{"num_attention_heads": 6, "num_key_value_heads": 6, "intermediate_size": 576, "init": "normal", "init_std_qkv": 0.0243, "init_std_o": 0.00476, "learning_rate": 0.00863, "lr_mult_o": 2.0, "final_lr_fraction": 0.1, "max_steps": 9551}
Each number is 128 + 24 x the weight over its row's rms, rounded and kept within 0 to 255. Layers, rows and columns count from 0. Numbers have three digits each. The size before them is the row's rms in percent of the matrix's.

# layer 6 attention key, 384x192, rms 0.145, rows 304-380, columns 0-47
095:128119128134165134084103151131153098117124115128107141146130146174121160141162063124105165128126089056093136173164122170131139132145157122142094
101:116145127142153142123128168097118143129102131104093133147133074150108093130102171137132133123162128123118137103157089132145145115144107147163124
105:086130110149140137160128058113111158094156097120187146139118127107148080112125097117136161127151107152106132119131134153141130126109141120129135
088:077123145095173110115095121142109140126121127094143089094168159129107080170095151115134138117125165096100154163162148190136110067150127136164153
093:097107124091133117111140169136145123148193161149106142146116117107087116114077155104158122085118105151092125155146105124151074133122110143122134
103:132122129127077159108118186122127110138153098163110101105095146144125141120127142092114082129126153104141163155074156142092150141141138152121103
095:139163169093128134109089140186093136172089120194117113157166134145114125115140137142143125135139086115076122123126127143102115081142124132147119
097:112119168119144138162100088133088138105125133130157101126196124142103115149131154136169128120110128075103130135156118149134127146139065143146173
093:099105127204195164150140121156086138151125092181108097120141102134173175148151080151148124152105113120122176112123117131157099133110105120130105
103:137184130099071123131172137094100113107129150082131144122136120157131100103149164148128096123116142108142132146138098138123113165121129135141164
094:133175107115122153139150157093109153110141143099123125123121137158176107108128074110114096170133107146102146147131138103134125085157125123094143
097:097132144100126128152103139107100149154155126123120092134118165129140122132131126157123146122122150103094125075114123106105153160117129129135160
083:176142119145160112134134136136170116141120170138135111157135135113084173149092154122114140129143104160071136096150172138101099191090172123124104
102:128132135120163125158142170088136100137117120115060129139142113117122141142128121138087135164124107070123167096124127121195130097112123107131152
094:134098137073124154153123121132106150127139108119185124121133125085115096143152116114135142077093169135168118106143119091122134105159122146119143
081:143092136155122193137106132123122175165155142138112141152090073167163140194116130159144104127153118181145112096142128172143159108145119122107137
103:147130119153127097149124108141140099121126126121140135165118122156150145143105146136113132121099110107144106128160073145116148123068119150135105
159:103154120144148123139100097170137133118117158135158141139115133141106127160148125133135120140139104176114159095114097142153108106128185094162105
157:157103110124157130103150111150138124126142150079136139111093171115141141107125139115184136153125160099116147156100128136129092107076102165139121
135:097116119137150075137139118136112129129151099151124144150152158116177103140176135119133113096118095153151123113103157130139095080129157116153117
085:089106129182135158180077111130125143124116149160117096117100064103062160158106149142106125136108109125132124130119136134143107152136112127166135
155:108158128139128161134117146134155139127135076111128141134126197123127065113147117096173072119131111141102118153096160123118107140115121134147077
117:124148141128119118099110153155111087172091120147118147155115159160111174119127136149137108131148101155105111176136142150085119134169143146117064
081:121137157121151106165122120099147126124110136094119128128161081128127165091117169113133143121053133129123136144158205082126149164164135130090116
155:131139117146140117133119147176151094094116135120105115093142111161145129139092122161138155117130126079132133106114086160128122087119103132133121
144:111123111121147130104134095135137164149123162150138170120137097113098106107117108165091098176125105142117117151078124076109134115116138111125117
146:108113122119154148127127122187138081126177137150124083146103122120113115143135134171087090112148131127137106120110126134120111135130163144120126
160:111125148124121107129157135141145136166153130118141124130097126161104159168148113154195122072079069140182179117122113141134142114152136120116095
092:136146127119102114086162157101096079153146098114124133139161134149154130139111098143135109137149138101147117164147101139120137133160142135121148
138:156097141116140087180135119131117094121106074096097206091095148179117150161133102118140161166132135130142144112165117149127130136131117182138127
138:127120115149150141137097111085180164143129123154129084130132138113099122133121103142160109127109118143174128137119099118136094115163063115179106
173:123156148114107096167126088136131138109120160176139121130128118092148163142095105160114129163113095097124128123133104127159112126157132094120140
111:147137165114120142111139139133153093121137147131090139119158154124115085110185098115134135124121140147139102093141113146108108092143108141107133
090:125060122106116139087153135136131091117143154108121117141146147126169140155123116110148134107109108095101108101120100125129079134117173125098201
137:103070149129147158163139126121121108119067134108086158112133096115071119138127109125123143144097169120133098099146103131148116156092158113130084
123:132138123116126150130138124091125104150137124099120102152147118120101152116130193099150166123153121135082161179130133128095121137161118122168112
138:112152112135154096142126134171130141151142099147159130108122146102128151125132125120074128093143082058133189103123120134116149130092137144155118
142:095108138126123134134123144113136161116110143153135145114113132094111141107172115167127135149155129169113127116155110113165164106114149138062107
112:121144106111168110153136105098149113116121116121159130114142049112148130120092129134143168125105143152124064109135102112139131169123140121134146
097:133138144139123122139113108129090119137081167143115112103180089126111159126138132098137121105150135158147084159137124088153151133137087118153124
109:098133098109147137167139122158143118162131141144120131158171120137138101106132134129123118141150127052130102129138113135103119114136079132123094
102:109117110116141118107106134163106123130136151114125149177129092137117139140122120156130140127074091173111115113132107105131076106129128146146123
173:116113083114130130113123154122137196151140119086163097128161136138150124128097140119160165155145152117093132133121100087107099127126108123169120
118:129113118098162138153132131130078176123088115109153121140095127144144119139107126119153143097170158127127133146135141134105177113077159126125131
110:146093096144087129073167080103125079143140153106084154163140132156155138076150079108156102114112113150147090120129087133104139152118115123121145
124:138168129071169106137145112148160154096132115163152128109158146142068143122144142061151149098094150134107156142118119118118109172109107146160155
108:132127148137125150097113113129113149125105130106109096125124116142128167160173130102126124112140133133146155138114110117145097089117108136169102
134:118109065186092132113110103113112128113125103076132125104101134124145128147107120125131130156163142071164159089135162125142139119132113166131169
132:122165131130131127146125133118123125103130129146094143121128070110135162146106129143147125135103133219114117123133131094125099103140156146091167
129:129092124128116100123120121113105169155128174141159132142137115130142149122124118139101124115101123144104086118113102117070121100107100117141075
142:113135131095086081140105119118127099150116117122139145173117100139129119106103120133070105140122112083168126126146093077069179113133138090084134
163:135116112128123144093140117113118116141125131094110151111160146115146148130129149090134143126104142113193124142151160117136092145134120151090079
105:107169153108124144157108155148147134088145139138125045122128100141138113162089140143072146178171116141103093151125105113121127138160100113146054
153:117114112149112150135109062122133112128136104098101122128113125130116109126133127119106149169161105158135145085141108117098140132134122142148097
152:096111112133154095139121093146114163135129129154155131152151111125103130105126123149156125101121141116175132126127202097143137169130109113128109
178:165219103133135121109134106127127115167129145131129126124186138119168131103124141157144111127107134110092128104138127125074097074145153175119086
131:133189133121126129157108117130104127123103146087109123130156167151141135104123126157091123100130125167161148105137182143127133100145137146143100
129:155099132115150118172083178121143127116128141127131107120100111107106140170107167131060164178145124150129097140152119068110146114135105140121120
097:116176131100176105140129112137131138146100124104100145117139053155140122130107094161138097097120099082130092134124092158090123165117151132114126
145:151155125143114152122146135102149173142057147104146133133133116143095126124081107138122132115118164165116115123173093095114178098075113153168163
118:180131146108120128104133148103118124145130119119128136113118159110163137171141097097177115107096130146115205126123139083210080142139135141099155
147:138101093109133162158118132124149133105102100144091086123153133095168150104164096150162130138078071120133155156110180152125131119133153134069124
178:106114144152108132109120145117117135142105124092141136158141165128129153100088165174109119093163126121091181135128157143126143109176156141105121
117:129145185110150102209120167082126125097110134157161155168129169137123129123150154112111137109130108166147192121125149146142145100166133117123115
128:131087145092087112130099120154108114114135119153126104125131118117117138113120084103156131142104128097133112100095172126097154164133138110156160
129:124180100122128128151156108119125129121152164117201196129136115157172096097153081158105095147155142198127091114118096136159144138074086108114120
120:134141118141122144129093121107107099079116169148136080170133098104129098130157141128115127125138101099128117114121093145138113069097141116131127
160:137143106176142168139134141102146137150138056140145160117078146109121147145108138148103159121101161132131105110123129188153152108164114112070120
099:138126148153164125116116105147132118124148154094119121118118108107122132121129131112090177160102105186080106126135129151162115168116134140139130
120:099148128087137075150126130135087130130093076148152129139119100166153146097112160153143121134121099107150115113175128159104094174185095124145128
111:144123124131118131109108122066132152113096136143137126106100147095123133115091127132110155108147143117140156143137148126097144106141098125134140
168:093162171102131118133153146145142152142098145109120154121120124138122117130108105141121120075143194110141143119143063115127124138123112128114114
139:114164161127099108153107184096092090102102089145131098114062113150101119157138061120120149112098117077141080133154128127128130121123160148178137
127:099141125130139114144150125127133133125151144130126086102175105135156115126122146151130127147171090099133145127150120183121089128144136110145107
162:161130149129149119128136127083120116128118123124162092157129122140088092119086174103138141137124185115120158093117134138141097143119129097123122
152:168086149127142097112128119171140129168140117097123160142125119127135160130148098171126112124145108095134100134090110135125171145142143124110131
156:129138108148156133160123101127099096148129091131105120105113104123149125146142165104121152083120157107128144103137208121183122132175133102116098
# layer 6 attention query, 384x192, rms 0.161, rows 305-381, columns 0-47
098:134130084176123158159146129136141106152144125097107122145119132129115110154154139169129111114133117125128143114185135132097077094123133153139158
091:117149122126104145183163125119144135143110105085144079135124108140141100149115160146116145139165124113135113120088142162117117163123143083139144
087:044114129131139133142134146105111150171139107116159103125140132127111129158108126126130128152166149089132139127112110108143108107155105112137144
098:168123150128133134129117159107123109171148163118076134121129093142147138135104133121140097108175116099096180119137119144135137177080141096114109
094:166132141104111127098119151140157153118128103091100119134103096105120110091124127121145093122142140152082168130107145163128155107152118145132135
083:142137116108091110114113098112142161119089131149121100104135130123133155133147139127086087096130158122102111129132120143110119158168152153107104
092:116118135140103115188120124100113128115115125147132092086138129138100102137105156094157130132150138105152154165134143146163135128101098114125152
086:145139150174152156099122116121132136146101115121133103129121137162103159135162120209148139130115092116150116136133108116126126143140122139156136
088:110154125112137121157146144104086085122113150107149085115126135120130102126167119114149114148158132151146105113134140132097123142107102120130130
079:116156116136120116137134148085147118076119125154108098125122141130162126139103124153097119144140123084133159142105110139117122099134137129184134
084:119096177110100137110120173121137154127163116135098148162114123143138081123091093127150111118146134104052082141117063101147135165169188097144179
089:049113109151153137131149146110135123133116120147121120140129145081129139122103114134093106108124119164142164155203130102141148127130160124151114
090:153126119118126157111123101101125078138091130122087152096135118113136143171179179146109116125143142135077159135097147091123120131153138139133175
082:114113155107175133127160107139126154157121148124156137123165123112147149128115151159081158124134124099131116091139157108173116093110147141131156
100:108131149158148134119148098180103227120109170121078128153113114173156095150103120121123183115121103145125134140169153181127152113167114141113144
149:115128147102134141135162144150110150122111157143128112123103121148089152162138132150110141118173080101124110169148151110119113092091134144155106
123:099110164128106153150170115159105122116125133137153122124147143138119155167095127134123153089154105119177142145101139097146130149144086133106101
138:154137100138110120112127115121178148104132136115128130117105088172141128134181156154143134108143156127107161152112144094123175136090139134136102
149:128171144120145099113123097098140114110144128171106099163139182172148114124110115124111131064165087114139101089104091117114202113095119107124110
158:167115121153091177125114132145115108160122152140134080107121107151088102148083151146126132152102137100177158157122101086149109098143102144093128
143:114175171102107114127108114160153132101142091126115129150123171166106146088138126105115092133138090109117126187152120157146082106113126139162105
165:134111161133096048098113131097147142075141065158108125137138138159143131146153144095137078100151114126144159169173125130157126113120136099133113
160:160094098158107092150086154111121152122133109135124143097155130060128123122120123102108112090096119097101141120157112137131097114160117129117151
139:116160140114132111120141132114135145170131115139101130129147129144123132152095150126114102137133141126132139126190163127136094129128143148070122
141:181121108118100176115108113175111168130142145151155114159107107105146115139147123137092127140118188142134127146133106149117136166130139138147110
133:105125155147151103131136133157121142076140112125045079132121153119145121161107147168159088095162104159155110115100103122133168116151103159096176
158:120144123144109121136135126080104112179125107114116082120118144139104157132144098129121073170114088115158174142154108141123111133113129127106129
160:139160118102118095150087144098149155103175151093113141154117137158157103126145114130144095135176149120097103101095162138102088129120164121122169
138:090132101117144141130100123129147135129067117133159115062171177159115171132146143190167124152124125130129110141180126124152164105139118138126108
146:170116123131099112124092120171116099145149118164196126135133127119091115168126101124110111101137153124144150140122111093149085112153132099126131
140:099124114095143121118116133102104119146078134160134133145172097106125119167126111104153100144102091151115160118095108120103110124179115130109128
169:149097124161142107108119118173117119078119137147109130139186135126127146090134119133120116098127113162135127122164094166133149158127145146094107
162:083137132112135090122176129116095138127100118144123144150126128126117125125041137159127163100121119168101126080081160138124137138152116109128171
140:112104119145155137131090099138070118161116149122150134106122119143116097101163126111136115123151096128111107100145156139147144133154130134116121
144:112107117106085120123141153100148135095130158088139120103140134107129131116144148110130114132124127129157162119140153125149161142104150116113114
148:120123102113143114145118114152142123130112079149112132105100144119106132117134089155127122116105085118122145147091128132112174123142095110097110
135:159138129131133167148114140148083118164156101088058135124170194151132099135118076122139171142132136138125144108164130086124158147127116113132139
172:138131145137193147114164104141105139142094123112136102151124099079125086121150138133118152156116179115108097109091125131105158124144179119107137
153:134104161124112113116068142138103157170112155132174155094206136153111126126104106118159168155178121133161107095158110151133120119159150148118118
139:149108154155165105127101115145127178091117118131079094118173139111094123125124145145094127104170141117108119063107143104156135106158138155096112
154:152137138159160173148142139091119138089186147163140132139116097178106124154108144137090097117099093140104148177126102158111111171131146134154093
147:112146161148094147125106137123114139136142112077138125115089141128166109121142129088164154171145161119121111103103182112132106121132113129138098
148:114095103105164153156138114130143089148122099122146147090112129121122131121120099153115121161198094073102132112114120121115143118117120120143124
149:146112112111121075145179128131120151119127126120187143182152110123144142152073149106138135078134118136145099126129100121131118103117162103131124
141:120131168137159115117081147125113085146121120098135136102162142050124125099153073102120197102169145139116137133075127118148190148142103129147114
137:127145107162152120109164097085187106127135129129155098167127145118122116152108135159102149114142139099138129147148109141126129163093135101139085
145:118090121153091114152154103130173149179087101097145098108077112107131128143099118138153129153154132089134137131128157112140116127119118140128145
154:170142124143133181187130114132112156131124116073130095112107127125149109164104143136110102116128103170102125125117114134135134153130161181165182
136:130121123132097166132123138164113144146100119153134148173121114131061100149120148138136132140135123140135130113135130096148140115130117092132110
163:138092119121115112129133138141091116136155149120088167187116116079135116146082148136096111121126109086084134090111162141132142159122115155080118
139:125131076175131095105107116121168121135113160132148169150186099144136129110200139125085155134122123131150116133157138124091141113102108144111131
160:143162121122122138094146151102117125099136146114081170119120137071128143114137122113156121130114113071132133166128117088138088132175139140127128
129:119121124143130111116091104172103114140103137125133134121099151087120134140119137164141149135117119071139143173109138141178136137112112120117083
144:125127143146122107151126112156117124160125134124150089149161107091103126045119120099136141088152109119108163147104134129112177139143096110121144
143:141096138159126096098133125171151234097132131114136127150126114101149139171100156118113094096145123140120099134135088168163089103136111139143081
147:158143108164131132135141136105153149124167133126149130099143139102167131112144160129070175150125112082187133143181135116096094112086090114126157
158:113132105109120143125116151140118109119066102121172141103137144103114119140128129138119120170104085144111127138122152107162117183219149124131142
153:113127140108147112093110124148113179111127101125156115159111100075110123136126114146105116107149161167082107147103119126143092135162117120122128
144:155101143096144157165104068136117114191112114143175124137067133051095111151118102135155182140126168121102118167171129095140118132097130145153127
155:104142131133153167127130115093092107093115127122159149116156133166092135103178113146150131146102126142100127158096144128132123146087116085152114
139:140121140138102105139119139160142122129110077108126139103157124123153132125118139163103079135113117126131138116123136144116074080173145122142149
148:117108164112118114139181126084145169118141120122100112111134137117120105110100156106140126099112113111102164136112120178125140058127139091131155
147:112138096139150162142123142060084110129164089123190129115194151153129145156146125129141122141124159145160139091111130091116110103158140110118145
148:134111124153121133091129186151109124135091153137124130132131100090153140127124130142131115127088161119111110122101122125121102161108104105138159
141:123165119082145089123123147126121125131150114160147137179128102130127101169174087142101130139135155118144083098146092090075129106109115147171097
159:112159123144113169117130121127116128152126177132173111170121104130142117142088118109130142127167159125182193120138139125101102111161139108128119
147:102138155136135098100161112121112136125140121075158090146081107139123081111119171121153131156110150152131127149165111174128165111138129118147165
155:095190098134145171135145125144110156163103129107120137157076129168167168110135143149097146160090124102108120135121148116111115148101136102155151
161:056136105127133144130111121084129163119119135131139091132150122131168127143118131075131143149113110133181105139096153098141143073139118129172155
153:112126117130106111111121123175158133136055122135140119147165088069152090117120111118119157139099170139141141130159150132152124109092140127137142
147:132115123140148064112138123128131153148117120128151168129141097128136108178141105135127141123181197136113132132148131178113156125146120161097104
142:090155139096126124127080150138145108107095122111111147073075135123166089145156115186133112146151110135121096185140130098145094139107148135155133
158:115170163129140111147088148114131108099149093127126084173170142167154127109119176143119082150138093147163135134100185117122118091157133146106133
130:119140151145141147149109105129122125097135159106155081158143141126100140087142179128143114079119114119117172141110131109171119128180133120128153
134:142132128123173073106097172166126131182136111130124130115140113136129115141156167165114085129111166132136092114106165162097130150136149094131164
150:113121158165126108139111124168144171081125160117100097131073139125128088123095117112150122166111163080144114135155136091146141117121109143109162
144:139124121106113156139124125095133098108143180125151107128125088113140139109127140100167108122115131101120173145136144118126100129116156104133075
# layer 6 attention value, 384x192, rms 0.107, rows 256-319, columns 0-47
110:131119142128130137108153125150114161086095123108135093109132127127114139138116133130108121180134189168138110158103128157130178146130106153148117
092:113156144100152158151132094111098124150107107090113111174114098147106132096158158115157127137144157135143127172115112128118131130114077135093132
109:150124136130149065119154151124080145125119123155134106130138126108092117134147144095178138140134126120145116110118124101130091151106118117115101
102:136173131107148120149154151158171133160113104086088136122129091122120120117134099093089153120179128137121139134111097116108132094150135107209127
103:031162124112133157108135118151156134099113115114087164145135090110126093112149130133120136122125093113092131134090149114097169159123132138103126
092:129140096115092144119134111143135099074133110126102113173118095152157118139168130145122113085166146156114163150115110099155154139157129102089143
097:124108164115103089092138123108126133148131166084105094137112126135116068160118150085141076147132111174151172114157144168189157160122115150134139
098:112131123094101137152120129122140152140125100130137133107119098108156157132138131120159122122116094146119103152119130100170126143121151116166122
099:121143081088154093100168081126095125096121110099113068159166112110143135142129113142114172134144114128119098135143156121191107119144133136159141
109:150133133088138150131098125136135154150150142121082086185157103146150126144104140138139150116145147116133092116133115112138165150130175136104153
097:152139141135112108132091141107105126132149147109180153107157106146125131127107139148110101163138169126147147121113147194126108131127152166088105
093:096150112117140124140150124171165112146138133144097193161095153143150102116135108160133139176135134135120074116151167086150126105115106127178148
115:129106135121141113138088108154134108131118109145115119153122088144113109144158108147140145158104177098100133177111133100085112125116150158126155
093:116142101094138143110142152137108167147123114188172142107127120133134133124140139115124091114112086151181156156102173149134122134118159127121164
098:112088157150113139177100095149160116141132144122164122136127143155090147093175108103121157154095113120123155106156191124108078087150142161134152
102:139114131116131104108143099137150143093151093106112160173112092149124121160122115163157120125135167160114149142154088098092175142183114108130128
100:157129130107131101114143144088095129121125122147125116077156106159162090154152128131124153151175130119115116099131156158138130157145154103155112
100:099112115153129073160167135129112082127123140140122109123192162144160059122095150134137120117113118128175155153125121151146111120110110133181137
098:116095140137124150111153117146149099125109106108130063150068088136119075100109156103145157112148123142084139153138131137121120108145083171130108
099:125102161131122157146141088118132101123206181109138161123130115147140119102112155162117128104148107074101146118138177120142156119133141188141143
092:096134154126119141144149118086171097133123144154119109115085119122175137121131122133107109155141174143105158143154081136117086123064161085121158
105:117091152123119077129117117156148149082138131158154144162110150123101106121152158083129103111124162131126101126168091119119110079114142149110144
100:154143190131095135121103109155129092097144197168150100089102125134135129114121152142142128153120140128095146130103172136115167108087129091110097
099:143121075106138172135093129136122097096114100103108098153081130142148152112094119123109156145076122150122162163106139126160166151116118147119110
104:149127122113132123065132141165143098152097107182113134148133131102090139109105154127093141155151149175143156102131102139156140115092106142103121
107:114118102140119073063157129120148138103177108137118128171113155074122152129140123090146126129119137118146090122146118121181189124096118129137105
096:090146109107138147141109143096153126186142149138116115159113124139120180125126164153151136155137149120099104135135137144145118142109125142112146
092:099120125141118119114100151168106089122152137093083187143080140154101113108148117139081117122096137155084125125114132103122110133154136161104141
106:139085170132127135129123105135110122120142125132120134132106160109141144127089129109128099103169143131115078129124085110171128164137134107144139
093:141126172091109126134121075113136112150125142127153120137176146114134067129108138110143120135134162135141129115146134149141122107138155136135119
092:149131115158058113121123109122166118144114071152095102159106089158128133166117154133137153119125150128141153148149126147117158118098130169129140
095:140174145137133137124135115122065119143111082154074134151119144149136112145176126144173135129121121134124108162122102097131113105118126135095113
106:150133087123130119145099176124095176139127183153091155088155103111150117108160138108138126127135165088211123118102088135116100128096135145110155
102:152108144130126083110110154101155077117093158126097117136112067127117126124183139138120132117158118123085116115116133133098104140157146140091143
105:124119137092140114177121127141166159128142112107115131150097111173116183141130103132096095125129111096095154137105152121143102128093139136129108
098:132097102163156094141119128144134117109104121131098138134134145101160150120160074118126103131100158142108204084139120139109168124156101144149129
103:124140107161185148123093138108082137149163116173142099127128134124137128134150159150113126124144110121131099142154125155138104118153124143106102
099:170118143115120141150130124157142167083150118123095103155114146139156148080145146123125074109108077102131139129099119119119116105162146121154160
104:134138101121142117068051146137152134137120122140119129148124121110115128154111147179153135139123127118123137158146159137127137088171145130137140
101:157102122139121134128153139149136140109120108157097105103080120125096125105110165105114127123148096106119130124150133108186122158099153112118140
111:183105117119169121148158097138113082159093140132120100112172109127114118092124113121134120156121110144165118147118135134138133092108096113142112
101:115100127173121105148119119129123092143162173103152109115177093108165164107141180160151127092142091165134133064135109137074120150127148113147140
100:124148090108165120144138119125096137110135169082087110205150125117153126126130121111124129163143129110124129144138126142107168158101088149154143
088:129138130088115138144146134124108159073083120174142150147163162119126106114133133115095128123107154101124150126094121125140129159136129164131116
093:139133132123120115103141105089174129099173088152107114105142125138114126148187119161102112108053113153169094120158107129112130151098135125100115
096:089155148125116120144108153174153087086115122144173108161121165114144126130080152142155125178122159121158102120114121114068118131119140138128094
102:099119114129122077137149104113146137106120145127141153151129135084136078100143151132153169153093150127105141097075119169141104140113134177126179
107:111110105088133151142127149117098166158128139126127118096159089126139126154111132123180115120185148130131124106118120166100128148095136116180173
105:143145175113125143133121133158111122129136077173121162121121141152143133135109102158093111133158120141140102116166128122097105137093107119132135
098:130095095126070086080099172162167123118111101127152115133108148080128171101152121128118161127130148127146136126180114135139077132108159096112098
095:113151119094107152179147167123165122114160119102108135123138177120142101134136118123110124172164162132158119116092148133167054107093124133152091
103:156141125116164199130119149147087149125156097139142151151118108139112128141157095115104127103156130121129121125139126126124077122116139105128137
098:149161127135099155148129127105078162116112099128081153166107119161122166089123103146136166153124112144113117153179093149139129166127127134084114
106:112085157099146122118121161132139131123091113130162112084135129113121123126156165112125126161124083115125108119147176143127093135081165173174160
098:141135151089140118117145126118113143141198137142150139131082132110134127138096157177136165122113133159148140136103125103145097094104141093105134
108:117163135101090140154127178140112089110135096097140122086152159143096128087185097169108116120195099105100113128112130127158096129172142149138172
097:132144134115100131142127138105162137159129104118125181089139120106138115127128111123151144090118157113110105039133142108112110191113119090151129
099:189107120156114114111133108123107145093081127148178091118111139149109111143114110138160082132091101116110166140111156120133101149145125089095164
099:130099106137165154117083084129138103158132128184164135174092141170094116099155133133144132101132154153096096108140118125160154193182169130143133
104:149093119155114125148130174121096059149111109093161151138120076094118128115130140138083122109190118130142142121054113136151097104137118166152142
100:121116125107116142122136134158185144133105171136123116143100119151100116097132121153110165133143137143094128127154086150134096152126150074111122
098:155131132114078144127128154090140112146130150163094097152115146173084162138098167141114158109111139131133166131141131119106101140113126133081153
095:070164142175121127152155153118137107168126103106139167164156118119074137111167140110144172180134147159142156105074093099146124090160111120094153
101:132124160184151160129120159103182136149109133106152086118118136142128158155167057163097125116150115126113126123119166138122089150126142140096147
# layer 6 attention output (transposed), 384x192, rms 0.0929, rows 256-319, columns 0-47
100:141173161141111118110125118102118080137121135136131138183098118135082152128133135122132116158108117112110153127167175136106102112151141135123103
101:117123145105090115137153098115167127132138113141125165135120149135144113147155115124097163127162092089151098111143151147079153122141126148138121
083:088154136128139128115122159143166105118140117110144150131103164125145108155128129101106167165146104133130139183115120165101127150097118199151164
103:121097148082144165111108152132129106140137106109180155122120138155114144133129117135094095171132116120140123101123086083105160121084131126156142
110:168127120173119143145134139080110083123178136125135124134137112164123119151111137140137118125112141108138152133112144088129132078137122116119140
105:182139117138141152170101159120107121154131154146144153114119109131133146113110118127104114178122107122072160152116142117108133137137167152159114
107:153133123176163124126116137145105129138106077142157100109165098141131149136162087118112171124142145088127145112129186118169132145155115147096142
113:124087116162133128127153154151116143154158112153116125080142105143102106121139105117099132127099168167116136137080146154142172113119121108129131
098:171131100182124126144103171156135130119147105126091140118165135151061145117143127086152134136106113125125113135137122129150155139122099144139132
105:146117130173187123128129137092105132129128091137170148086146194119110149100132096109127115139129091125172135137137111131103074150140132136114127
098:125118117108137107131131105163138081129137147141122114138079164105140185142133116078155145115113111117080126123131152112146150167123125093187145
097:085139113126093121105098143056122117128118155125150088102143151111101139133117098144100121122098106106161146172107109127143127096136117120129098
115:142100154159147128165118168115146143112152090142132121113148148146155151121114181092115083158159082143130176130108163142138119117160137102146114
099:154127121137098103070116125137139116110152118100097141136130135139132134097094091093110140121105154110116155113123118124132109107118104152074120
113:117190117139125082066157146157100152167138147097123142138127104112146120157097098111113156119183112150131140192116094124107180143119152102097105
099:110133126166153185133151124094165144129131133139163111096164110116162126071091123110132128106098106091125124123109145145100137140111171153138161
101:116140094147109120137106123147172115155126101123172097110138174092090114105133112115120092126125106083146112104165122130152085071111142149082129
102:123096093141114149140125166129129170115129129119137142151097168164128099113156132089142132098126132102083107116108133109111083146167132116116127
097:137123115135114113127098109112068092144134154099145186098099158153110140149162140136131122192073105103130153117116164116096089134125134096136099
106:140143115142154123062165129113114160111137088101131166096115134098110175167152109136160080143132139139111115120109128127144125135117101146137114
098:119124109103123103141147178167079089127127115149138145118170129110064143117102154133099101125161143134105143090105167053180141138123105159126118
105:075142075122112113112141106099123120145144181155123123111127172110119148144157116176159134114154078145116167101135151132160148165130139120124166
103:126106074145155128128171135114083174134106150117170115135129177127171146126108088096149138155131166165131117125165088108143161150143141111120147
113:098084124135128088150154118111161102164114103144162122124143124121164129117130116125130097119166128123135135118132142110162125118107102124105110
107:109125143114108107112155112108127146085128123094131113115164133111191098148151125140081126143089109102142181140108122123105128102125167170138105
112:109126132151140185180100119119095144113141143139140078126125084147158152121118063134175148114084134152158147149127121128151115117143114102150155
091:155141147159141117081123120156098123104137133162116146145154104141134100108136103117127085137139106133126160122103133099166124107100113124166130
103:155118100177091131113118103111148152148099126149155121125147144141113150153077156165138122113190120129122170171114169111119134126102130132145118
116:100113150147126142131095084155126152138159141128077168152176129163125166142160095141124151104087147149178089163150136148114102124147122134123101
088:083139128094137132145114187111133102062152137160128096146132134146126157132101154138083113109145151129135161138076126134149136135160129113104161
098:184132137095136164147159092102087171128100142161094104116180174134128109071124084085121097072144148101082114131066104108122126121165143103127171
097:170116161118112125167126161112124154106122133094161104097164144085096145105140085110120152123164106111129164129109126155112091134102129139101152
098:137120086106173096148081111136149153130101072144118081159091134081118151087085140098096146099114146157133163106107148147126094122146124151119110
089:112095109126124105123179088138126118153132103101151144133089156157134132126101125080129093171139156145155114143139099143112145122121139142147075
099:135085168128155139108099104152101096147117138132100130103144161132128109112141134154076116133121170143161136113137109128123143119154103128137175
107:140159127106134174110173154101097120140108140103136072153116137193108104155126155146107153123116166102135105138121186068184084127151133113141131
117:141107123135090117141092142126157131139149112111159137108100145178132121117129122136114158185131155122136166150121156151129205144135089104115136
102:094128137122132089120120134104109102146113118145163125119117100150131184150136124118126188136094114179139132110102090116128144130141145108109160
097:151119117109132112184162086137119129096121172096136157160122142128107134117143127114153108127160079120123112130148117108164139119094158114094163
094:084158148129144087105116126120119129153160150112148126103105120095130102159161122140146126113148136144117136112102127141101174098161178120136133
110:180131112110114120131116107149123130084168097160104116108112129112146139141138103121135102125134129134107150134129159118104104115110196157113146
105:122130101125132112131112107166105162129113112168128130093106119154109126113146101162076135118117100122134124139098114115123085163119166115099101
104:119105107156073161113115129121126099144114093179123119108146127135107103141160114134160122099119115121163103120177108106170101132174111177109082
097:127093141119141163095137126137140100153129082117148098173144131166146144176114141147130093114158152103102126137087152143164156152118123130159180
090:142105147122096111128102173154114137131127168118108129113107161160126114132132105139110122144154143113119132112162119141157132138106152166158127
103:124108123113101103101154116137145132143130129142140167132131113076077162110148119147139084090110125144146138093136118137131099140147112089103133
109:086105089159101116129132125132126105146090105113092123128072061174146118151100137124123096155129132075120129103158131101146136101095115108137098
109:138080116153156105114097137135155078090146144127113111194157168134135133112147133152114148106072118107129086132134141118121112128178101146141121
095:148147098100119148109135081111130102146080157119132132103180123124110139147145124085104144106102122106147151118156062116152117145161152159140089
107:129140096129160176165108122117080128126137146108115101187075111122132097136124130131101121127163108149157157113136155117111149139141159165112162
097:131135159110158112131132113110105155118102123130131141126097142121095147136123094111094154125148099124116150122149140137166186102129121140136137
100:103105122141111135117112110183118114179104146136120121109138136113075103130135142157105156137132098135111133117096128118153139098129125149072150
099:140167165163122084115124179141162124160152106199125130112152130149122157122131098108171094140120170120150105135111126161113154102165083162185113
112:068109155166145144090113122109131124141171134087182136178111175098116123162167092134137113116141145135098173085139126133124151095200134117127110
097:097153148169132146121105087186111169102100059106121157111168132130131153089132139114139154116124098165110107148125143093123149124090124120109121
112:151133099124159117046133082133106153135097138134125118127128161107153132143097146124121149141067150136123175104147144070114125095102130167106103
111:110150123122077187105084107130137138146133143126107091116104141066110144110121128135115112132133150163141115169154109137156167104128106152131137
101:100152085080115132128178147127124167122151129122143141133111134187141150103146210101148137104156128153118147124211110125111119102108091120105164
110:119145123131073106110123145127094128100138129136116119145116101115166125110133164158161153156124090121135124123101167164130129103111110110139184
106:135099126167170095130143082194147127121113069145114115121141165143144154120145148127153142165133159105137151152134126101121139108168197153148094
101:128149101128151159125120142117100137080115105090114142112153125108135130141102135155140129118090154173139061125102125088093148122105090175135107
094:112114148122147099134153100181095117140150134171114169170145134090159132142122113126160162114139126170098136128153156080116189147143127123154104
097:163115137114159133125074108168115122099130170178137097147112105141133126138124117124123120108163108167112132177138136158106150122139100176181118
098:146091142131096128105185158120107145158131156113060116086126083110103124117112152098152146126124146120121154121119125105125136116124116117127094